{"num_key_value_heads": 5, "intermediate_size": 640, "rope_theta": 10000.0, "bias": "all", "parallel_block": false, "learning_rate": 0.00127, "schedule": "wsd", "decay_shape": "linear", "batch_tokens": 8192, "max_steps": 14051}
Each number is 128 + 32 x the weight over the matrix's rms, rounded and kept within 0 to 255. Layers, rows and columns count from 0.

# layer 4 MLP up, 640x160, rms 0.109, rows 440-459, columns 0-79
[[173 135 104 125 153 148 113  97 135 193 118 149 112 106  98 105 163  77 211 170 164  99  73 118 136 161 110  92 130 188  76 134 138 174 141 164 101  97 145  87  83 150 157 116 131 111 132  54 137 144 104 125 109 116 135 149 129 140 135 135 131 130 147 151  70  41 155 150 150 177 159 159 124 209 130  63 101 123  97 130]
 [132  81  72 144 112 172 119 150 111 173 103 136 153  92 110 125  99 102  90 122 146  73 138 132  95 132 135 126 131 105 137 215 182 149 108 165 137 131  98 133 165 220 107 150 156 102 147 126  69  73 108 118 112 130 186 110 156 168  56 112 119 114 144 117 111 143 164 146 125 146  74 151 134 107 114 146 135 151 104 146]
 [ 81 149 140 120  89 133 105 132 167 124 160 134 112 136 213 138  90 191 119 161  92 102 133 119 152 124 136 103 127 114  79 149 140  88 147 168 171 147  92  93  94 180 139 141 115 140 102 137  84 143 100 112 155 139 155 131 156 123 111 122  76 138 175 122  98 128  73 189 148 187 140 133  64  91 124 131  99 144 117 181]
 [100 119 116 126 109 151 128  67 153 140  95 119  86 137 178 119 122 114  84 177 180 134 165 116 186 142 124 106  91 157 141 146  66 142 121 185  69 190 145 111 132 126 160  81  83 136 109 173  94 184 136 145  62  53 125 151  46  78  82 110 157 125 102  47 113  95 110 214 134  80  89 132  96 142 215 146 123 152  58  99]
 [183  97 134 113 116 121 158 130 170 131  92  78 139 137 139 121 105  84 191  98 134 152 120  98 114 156 124 144 107 138  50 101 132 113 197 145  79 138 110  38 139 149 190  83  78 138 105  85 129 116 115 130 141 138 131 133 129 122 125 173 111 138 132 118 138 125 110 128 119 134 218 146 146 143  78  68 139 125 102 106]
 [144 173  94 130  89 127 148 102 156 170 162 139 106 119 159 162  77  99  80 120 163 149 114 123 160 123 139 173 145 126 101 158 148 144 103 163 168 157 168 141  89 130 159 104  66 168  65 104 113 145 144 113 148 158 144 142 154 141  66 122 201 118  93 120 154 160 126 133 104 112 136 124 148  84 183  91  94  82 142 141]
 [182  92 123 135 126 115 144  68 145 198 119  99  45 106  94 117 105 132 120 100 205 106 129 144 135 101 149 108 178 155  91 121  84  76  65 148 165  99  91  64 149 164 114 141 153  82 108  85 147 142 111 163 104 180 224 130 112 176  97 149 134 110 150  95 129 146 176 173 147 159 172 216 126 204  77 101 117 104 204  95]
 [128 118 107 125 125 104 104 137 169 164 172 132 139 204 131 119 119  99 154  98 103 110 152 131 103 131  89  78 117 156 149 106 154 120 162 179 144 141 135  94  94 128  89 138 132 123  96  90  96  91 211 152 173 110 131 102  92 134 159 122  93 103 107 148 142  92 114  97 161 156 155 114 125 148 140 155 113 123 169 156]
 [144 125 121 181 132 158  85 159 139 121 105 109  81 110 135 132  81 142  90 129 139 163 143 112 151 126 132 200 131 125  90 106 147 120  62 137 133 128 194  99 103  99 145 171 103  85 105 139 141  99 131 166 125 179 192 105 122 121 103 114  96 131 100 142 125  66 149 141 114 108 150 149 211 119 136  65 133  82 167 181]
 [188 155 129 116 103 111  94 155 166 212 157 161  83 128  95  82 148 143 167 157 122 104 142  96 158 118  92  93 233 156 106  85  78 117  80 192 135 112 187 156 150 205 110 129 142  92  80 131 125 131 117 123 112 161 178 115 138 149  95 134 139 148 144 115 129 150 142 146  81  99 107 144 103 181 139 140  95 115 190 142]
 [132 113  43 161 150 101 123 145 131 115 127 109 129 159  94 178  91 117  98  92 168  84 105 115 151 112 101 138 182  76 148 127 134 124  45 151 159 156  99 166  58 152 160 183 171 121 130 151 107 152 192 134 127 107 144  98 118 159 134 136 142 129 110 133 151 165 132 168 135 128 115 177 110 156 143 104 173 119  86 147]
 [140 186 129 173  83  75 141  85  97 135 152 110 153 129  70 142 130 194 193 134 135  78  90 134 137 106 118 150 127 155 172  79  86 103 110 147 118 168 111  89 129 101 209 101 150 142 125 155 111 167 171 157  83 125 107 131  69  79 116 163 134  89  97  68 127 115 130 102 167 141 189 182  87 169 105 156 119  55 122 102]
 [146 122  69  62  57 116 140 134 121 173 109  78  97 156 178 178 107 151 148  84 137  93 149 119 132 151 115 145 176 175 119  93 103  93 111 115 119 100 177 138  99 114 119  73  92 101 130 136 128 129 168 148 139  68  86 137  69 154 151 132 101 101  79 154 167 141 144 104 152 122  95 117 189 110 132 164 116  76 113 200]
 [191 154 157 146 126 130  70  83 115 125 144 103 164 144  99 141 175  97 152 137  90 112 140 119 104 171 161 146  97 164 132 160 139 117 198 114  61 128 174 146 135 100 151 128 140 179 147 115  80 125 169 184 116 110 138 136 179 106 125 176 175 121 102  96 136 123 100 155 100 162 116 118 127 151 161  25 122 128 162 186]
 [131 136  95 138 127  45 124  98  93 221 152 149 181 140 122 127 102 189 130 102 131  80 150 116 134 100 131 109 127 171 119 132 129 132 127 122 116 157 164 140 143 125 153 168 107 144 133 113 151 126 160 127 142 151 171 224  74 142 120  91  82 127  61 128 125  17 118 117 110 161 104 159 148 151  96  69 191  47 158 112]
 [ 99 146 121 148 154  99  83 143 160 105 147 135 159 118 131 134 157  69 111 172  92 155 110 113 109 141 131 115 117 133 131 133 115 142 133 166 161  92 141  95  84  94 139  76 121 148 174 134  75  34  94 183 123 115 156 150 127  81 106 159  99 110  82 142 112  30  89 120 115 147 106 172 145 134 114 119 121 172 159 164]
 [117 184  96  82 152 163 146 107 134 167 125 110  65 134 199 108  93 128  85 123 118 176 101 114 166  78 145 181 151 111  97 131 127  82 110 134 109 106 144 118 124 116 150 139  76 110 152 162 102  81  97 126 147  89 130 159 161  59 110  97 118 102 165 126 124 136 127 148 144  99 183 103 133 123 200 126 114 130 122 158]
 [101 161  69 146 144 166 143  71  70 142 107 135 162 187 108 134 114 142 160 141 158  84 135 146  94  35 114  99 153 105 134 159  88 148 114  85  56 100 107  75  87 136 162 120 110 121 121 117 149 131 183  89 113 156 158 171 163  97 107  73 155 102 120 170 100 147 164 131 161 134  99 127 110 162 167  66 158 158 120 146]
 [106 152  83 112  94 139 108 116 196  72  63 125 142 150 109 134 147 140 120 145 112 132 115 111  89 116 176 138 179 111  89 117 112 151 139 153 113 179 132 103 112 157 113 153 159 127 157 121 145  85 147 171 114 151  88 135  81 103 156  96 119 126 136 139 113  80 168 182 121 145 109 164 154 121 180 139 136  90 114 104]
 [143 103 122 159 114 144 159  44 123 138 100  91 162 133 118 158  78 173 103  77 155 148 127 103 158  73  64 124 143  72 111 154 136 137 164 148 159 178 110 170  62 188 153 123  48 172 168 124 150 135  96 166 129 137 150  97 112 135  88 114 141 141 115 159 110 138 135 156 162 108 122 154 123 121 132 125 154  88  86  99]]
# layer 4 MLP down (transposed), 640x160, rms 0.0933, rows 440-459, columns 0-79
[[100  95 177 131  80 122 110 134 116 125 139 157  81  86 130  50 137 152 153  57  53 133 117 102 123 114  95 168 178 136 103 172 134 108 121 122 129  95 109 166  89  98 168 143  96  98 144 176 115 179 107  99 136 104 135 118 128 134 166 128 161  92 104 127 123 110 120 151 129  97 102 182 159 153 140 123 146 152 133  93]
 [ 76 104 144 125 158  91 153  85 144 108  98 151 136 146 125 131 195  99 146 138 113 115 153 143 138 176 175 134 148  89 110 145 117 130 139 131  84 114 176  94 132 136 109  94 124 169 127 176 128 149  46  98 196 181 122 114  99  83 169 105 120 113 183 133 132 117 117  92 115 167 119 132 109  54  99  98 147  94 144 147]
 [165 114  47 144 119 190 173  93  74 119 109  66 182 147  96 120 147 144 112  94 154 168 147 145 149 175  60 104 185 151 149 167 150 171 141  87 143 119 140 149 165  96 133 128 136  95 137  83 107  95 147 169 124 123 125 125 140 131 136  96 145 140 114 153 150 170 177 100  70  46 149 167  78 136 103 120 142  99 132  89]
 [149  90 110 153 125 129 159 170 122 128  91 147 105 131 100 127  87 186 135 165 113 144 128 151 109 155 116 127 113  99 154 150 148 162 140 126 102 150 101 105 160 145 105 154  64 104 137 124 121 175 115 117 113 116  92 124  88 111 161 167 125 140 113 123 184  78  64 160 159 128 139 108  76 115 107 157  79 143  97 116]
 [174 104 172 118 157  37 151 208 176 113 146  96 114  85 164  95 151 153 128 152 169 126 132 134 134 116  80  67  89 180 130 123 165 113  71 152 137 140 131 124 143 165  89 135 134 143 117 107 176 133 155  94  92 122 154 138  92 101 125  68 109 143 124  90 101 165  88 117 137 172 120 169 141 127 149  53 131 157 137  88]
 [ 82  95 151 143 136  90 116 182 129 132 105 171 148 154  88 102 124 168 168 134 128  88 147 122 119  96 118  93 133 164 113 154  68 156 151 166  72 147 135 141 122 118 124 137 124 106 147 125 175 118 126 113 148  70 101 119  96  76 152 108 146 147 124 142 148 157 126 122 158 130 157 115 109 160 135 114 147 154  98 113]
 [139  80 182 102 174 158 143 154 116 115 153 156 195 161 157 100 148 147 127 130 103 143  86 127 161 138 151 173 159  92 101 116 167  76 152 125 148  61 150 119 100 144 104  80 130 171  72 154 107 145 135 126 115 137  81  99 121 110 117 134 163 177  93 135 147 164 163  41 126 104 123 189 161 158 115  98  85 179 185  88]
 [107 108 161 105 145  91 122  92 142 109 186  85 107 109 123 108 142 186  87 129 108 189 165 195 145 103  75 129 123 148 116 175 153 123 102 141  89 110 218  71 105  77  71 107 107 164 151 106  92 131  81 138 125 145  87 134  64 174 160 106 120 125  74 142 121 130 109 135  83 135 175 187 140 147 165 138  86 102 127 159]
 [150 119 118 149 157 167 101 143 118 114  95 150 117 101 152 132  68 168  85 104 146 115  94 104 193 142 137 147 152  96 170 124 138 123 122 145 104 109 156 161 122  69 159 138  84 117  80 169 150 107 127 110 122 134 115 123  38  84 109 117 123 136 164 166 127 130 132 144 109 155 112 148 166 179 166 113 166 142 153 180]
 [123 170 187 165 139 133 113 160 123 102 116 118 177 107  57  73 156  86 130 164 100 118 147 115 129 110 130  97 255 131 122 140 137 105 165 135 149 106 149 134 192 113  89 170 107 133  90 173 130  83 166 137 101 147 177 111 127 112  91  82 129 119 149  62 168  97 119  84 119 108  77 141 166 145 153 140  95 200 155 184]
 [155 102 156 132 108 111 136  64 211 120  92 114 123 104 112 150 115 204 140 117  88 186 160 139 157 115  85 113 121 133 120 143  64 152 114 114  99 123 115 140 117 105 135 146 111 110 139 178 104 125 119 145  21 150 136 143 129 152 164 150  84 134 177 113  97 131 114 110  55 160 159  93 117 142 104  71 130 132 142 145]
 [ 59 140 131 144 147 174  85 166  91  72 177 108  90 145 157  76  99 107 159 141  88 164 102 135  81 115  25 151 133 153 139 123 147  84 142  91 116 112 143  64 110 102  84  98 144 144 163 187 134 155  81 154 123 109 132 108 124 142 174 163 157 159  78 106 144  98 129 109 157 146 131 194  85 167 139 169 122  80 139 102]
 [148 176 133 117 125 127  85 121  96 192 128 144 104 113 146  99 141 122 168  96 134  89 164 145 135 127 150  89  84  88 128  99 147 114  83 162  94  64 130 128 119  85 120 126  82 146 154 174  89 120 106 152 132 150 125 163 135 151 107 173 123  91 183 165 108  95 108 130 143  50  92 145 142 135 141 154 160 155 138 104]
 [137 170 126 121 123 167 159  86 156 134 174 155 179 156 149 166 139 128 135 125 143  95 119  91 117  91 117 143 113 147 180 165 171 134 113 179 143 152 188 162 149 153 172 108  85  96 192  80 156 109 122 178 134 153  96 171 123 110 135 163 133  93 139 111 147 120 150 143 124 122 133  93 136 123  71 137  52 119 118 122]
 [ 83 159 125 119 106  93  95 139 109 113 120  85  47 104 146  92  93 158 128 136 119 158  98 205 147 180 131 116 166 135 199 144 151  93 123 105 125 102 112 191 102 170  97 168 140  96 147 166 121  60 111 103 141 145 116 119 117 140 106 156 109 166  87  66 126 189 170 119  98  94 114 149 100 195 123 144 106  32 194 168]
 [126  75  88 171 153  93 148 132 114 151 143 105 125 151 122 120 114 130 106 131 136 112 157 151 123 156 153 131  86 131 161 101 143 187 134 129  72  89 110 152 132 125  81 141 172 189 118 164 117  53 130  57  95 169 107 136 149 180 163 117 153 143 135 137 149 133 146  94  72 161  75 124 107  99 150 168 147 122 127 128]
 [ 99 129 193 121 101 122 117 139 156 109 102 133 136 134  97 102 142 124 138 116 103 121 163 167  99 162 143  98 123 141 132 116 116 125 108 129  87 180 125 122 142 135  77 130 165 109 130 109 128 134 145 133 116 178 116  82  76 121 145 105 145 167  73 171 126 116 153 110 131 145 155 167  85 156 129 132 140 149 126  87]
 [116 115 132 123 169 141 181 202 127 173 128 141  89 177 180 142 177 106 113 148  77  98  96 111 116  69  78 136 170 122 123 112 111 150  70  93 153 132 166  63 121  96 133 129  87 190 118 198 136  98 156 126 111 158 181  29 126 130 155 126 101 128 150 114 120 124 122  92  97 116 134 206 100 108 171 132 110 160 175 198]
 [169 133 201 141 141 185 123 136 127 111 107 109 126 156  89 150 160 138 120 143 167 102 127 121 134 132 124  92 110 161 147 122 193 132 123 122 129 116  97 114 162 153  72  64 144 115  92 112 179 148  62 118 151 155 118 143 148 144 145 127  99 117 127 125 113 129  98 149 149  74  79 104 135 114  82 143 149 122  99  77]
 [133 155 145 169 148  91 126 114 176 116  71  95 144 160 129 147  96 150 203 116 108 115 130 153 154 112 140 101  91 147 109 145 113 113 119  80 142  92  90 100 137 150 109 121 123  97 161 131 175  65 124 119  98 120  85 129 105 238 156 122  90 177 107 116 102 134 124 140 166 158 133 155 142 190 144 156  92 156 171 120]]